From a checkpoint of a small transformer trained on Wikipedia.
Size: 8 layers, MLP 640 GELU, vocabulary 32000, 17.1M parameters.
Training: a variant of SOAP for these matrices, 1107M tokens, 4223 steps.
Each number is 128 + 32 x the weight over its row's rms, rounded and kept within 0 to 255. Layers, rows and columns count from 0. Numbers have three digits each. The size before them is the row's rms in percent of the matrix's.

# layer 4 attention key, 320x320, rms 0.113, rows 237-255, columns 64-127
112:117135122119115123174126123121101134137098086121113083116142148063112096103136097114108137116152174144115091117123109122140173186164142117145155130202110122161230155121128120142113101172090115
110:094087114110111110190138172108137122144134175135110129176183095113093136092137087109184164070113168099135070109122103182140151166115122119130107160123055078155158182081171117123141054095212102
105:093160127075100141094120143212162174174115123138113110144146137187158162167059088127153126161075139131189072111097137118139092094188144085106075090135104130137137080169120124160204163106159158
109:152065171093138146166128152093085102191143117159092140127108108097123148140144137155099100145141131169163112117123120096101108124136117164082158103119141102118159052211076167140129175160122141
109:082171146109128129075135092128124128085102117069153115107122143085108129176102174108117153127106096162089201076099095114149118130075138171092192131083136109191176053099201168129116100150135073
102:200148122120139107110164087134138123117121151087073192150149145108158149118153140168136060098138134095155109066161070170129091095126112060116114171127073164102117075095101123140064108118122110
107:103128126123172154088146105078144092131148171097164191136191145133144108140172136107172192088119101146139154137111199096099157148148155100135110120148146140116089120139129182090052163141119147
108:095206092126130146146104163161122133105142137177128133118079186134135177097145104110128155183116127157129136094104121167136083111179113047161128087153126119163169135134159038156089127115136124
107:101176113105214114146113167103134167178173164171167097095141132125119067133153106111132150149087104096095142075092184120134107079139145108118103190139099144073120101074118098162203155145196169
101:170148103159126149170036165191082093128132102109138193154119149151138121141123077125153154151111145084063099125108131117101141110064187102158134139093171182106108206125104078106120105141115093
109:141091101177120155172069160144145124109149105081116156139127108149186116189097123105144080094110081141128115130124125129198129239119162104099091165094124149128153101116154122099078139153114166
110:102125114123123077125158127127163071189132112133150184080100118155123145138146165144103081126129143167101180093102137152119173105096131142168170122149129091078127103125202167084114153129139123
105:120126115125197127133116141117141172155079130149138116111094097136159136164130106101177103161157078058098086124200160053084136166103148074127179131141145103141190123130123158160075103145151135
113:116121192146068110083129131217144089077129125134163100137119172123138133127151094167083147068082106123125126085128090152133138167125145151084131105084133131100101156149131136104086052115114164
109:040097105058142115126142188125151124125093118100098117119077091142153107142083147141149145210171100127127142149118138088123164142072136150107104118077064155151150101109121140143084140098183164
109:139153080107127150165073095115050137153088114049205142159148118164146146162048140127154157150122142092152103109151169059154133170102135112092111141134154115068126070145145098102163157117160155
109:109148146171116130186103166188137147161119136102152147102194127121149163121174137120069161101130141095097103136177113161091076162125140132126106133105125065130134139145159133116164121148156083
105:094143112098139106117112179113167113142130132108144191098123133101108103094152098100129166130103102111140173135123110106123116087155126062103100134110143132101110137148145124097160126162124170
104:109199167099127110100110127107102078089119084097120152103154149206098135118120124089096077130140149178190173154085132120072103199155127130086117095092124143091190197114129092133106150099102106
# layer 4 attention query, 320x320, rms 0.124, rows 238-255, columns 64-127
093:146104136146169105154124153131133122140169205122079120152153141131131101088174134122169156084111116076185135118050105173153125142139136109158113147142086113158165147088152107177079092117117104
092:129132079067087131113127184111123146141097133150085126160140133177105161173050120125121134178119156159194119128100099128146155134178160141102164169148055094127171103093123139101175087062190146
093:123106105108124115141168142110121100174148111157090110093152129093117149173132106204095132144166187149135075156115122131161129155101117137084171095098142139171105075138055131186125170107125104
093:050133164089085129119116097180107218143119111099161117100086149128146117184153163102150163119209129174068193090116104110168120134117129138120182127086216108180227096087145133169096119110143108
094:168182100156134105141139159123120142125118143131134144139112120145129124091081138162134071131129091137129128089143107147153100122082117096114099148131111184144087144094124114103148112120123069
091:096114127143102163102127110077156136092117130086143170157111194187141137126153151154109076108114089106114141152143130104109121160108168157151099089155169155112176141091103124063054140082163153
098:136196069121118120140090196195124147045118171204127151123094169179167165097133142119130142147106117157106093112083096163166080107116158075170132110126151127177182166174138046155174129130145064
097:079131134192174150146153152119112143156143124137133129104101133185065064146128130102150110126133128045117150123106174093148108147138144120156165120198136154157133102097176042184180100103116135
092:194171131132135154185084173169161105085142083154129134158176133100151092190099172123192118149148118090126208093143107174154112151130220102091134091149188097066112156114131061128133104148118152
094:103087116131131140084178187180172120170105171100103136122131075141130157166096107077147119116168122111138153174151092143183139172071157128085134109157124098133153126149121114070128151148133203
093:104123098111137086117164100078095126163134105063182144103146106193145087160161172102087098177126127159141121108130140147134088141086134141127191168178096149106100122108160182096093147136127081
092:106118137146123133150080147132111153121126155096168106117096083065118159119142126121169136103176151084095059099162066079070184170103182118159180141158131160141161085141122155139140116127145122
093:090132134148134210152090132147113173117093128128187104085185157098182082085092104143084121072085154134160145151116112158102093144108158145109110197091132136134068140162177132133062084108110126
093:095088144092130121159171158076162139064148168112116127172098077097151101135092144143202134137135100115087153131067152099106094156120112191109095095063080154147092080144126098139134103138131093
099:139106122156109115109033067158101116126086125076154122134165127170122098129129157113135169177109130081086156126178090111198092150114117127084149158108136107080133112112151085134150098164178115
094:154142123207108116138055127182108136126128099151122141110139108178176149134126103137080118116119159114110086134199135148144058137107150164098144147081106119132114070168109145112137116154156124
092:132112119156125055080136116118157153109128156123224150119102130078113128068156095104150123126116112105153158111140122128127141096107095046127146144155153108124137144148129140064123118169138154
094:150138129078125141162086175143100093106115089096112174109149136172105136160115152071118150120141112087135168150100129144104141187134159109134116140090092135150161159095168122140133119084145141
# layer 4 attention value, 320x320, rms 0.0869, rows 192-194, columns 64-127
105:135152058139092148142146128072145187169009184133144130049142134139127170106142146174135175105116095166095139092138122159119087174169181138127137138067087094144149156089114163094173116155124194
109:103151151104134154094183153123142139149083159077121144107104110143148113116146137089125172127130176204145201089137129156097155102136133098158110092164111113106184081111145167095134144165148134
106:175098093113128115182105148203066187123176151173130112117158167154138149126111143112169120173128199091117089129122077161112138124113062165121061117121083173118147158135150149130064123095105136
# layer 4 attention output (transposed), 320x320, rms 0.0803, rows 192-194, columns 64-127
106:146089058106109111110155135166087132073158052118119140096088097143044094129137122118136149082204114135142168119109171111084141185182118127111106139183121132123093095110145131194135123145128134
105:118162149123105139157099130103174125063135154147118159085109109123159065115112100123120129113106160145121174156141125132134158122172152126144062111119105147144132138135172118109114095157168091
106:180107162159095140182125140127118128090150146088163122165102117138131122088118150067134176117086131112122123123099150133105124143135115093086116103134118116135120063138107140160195080110132173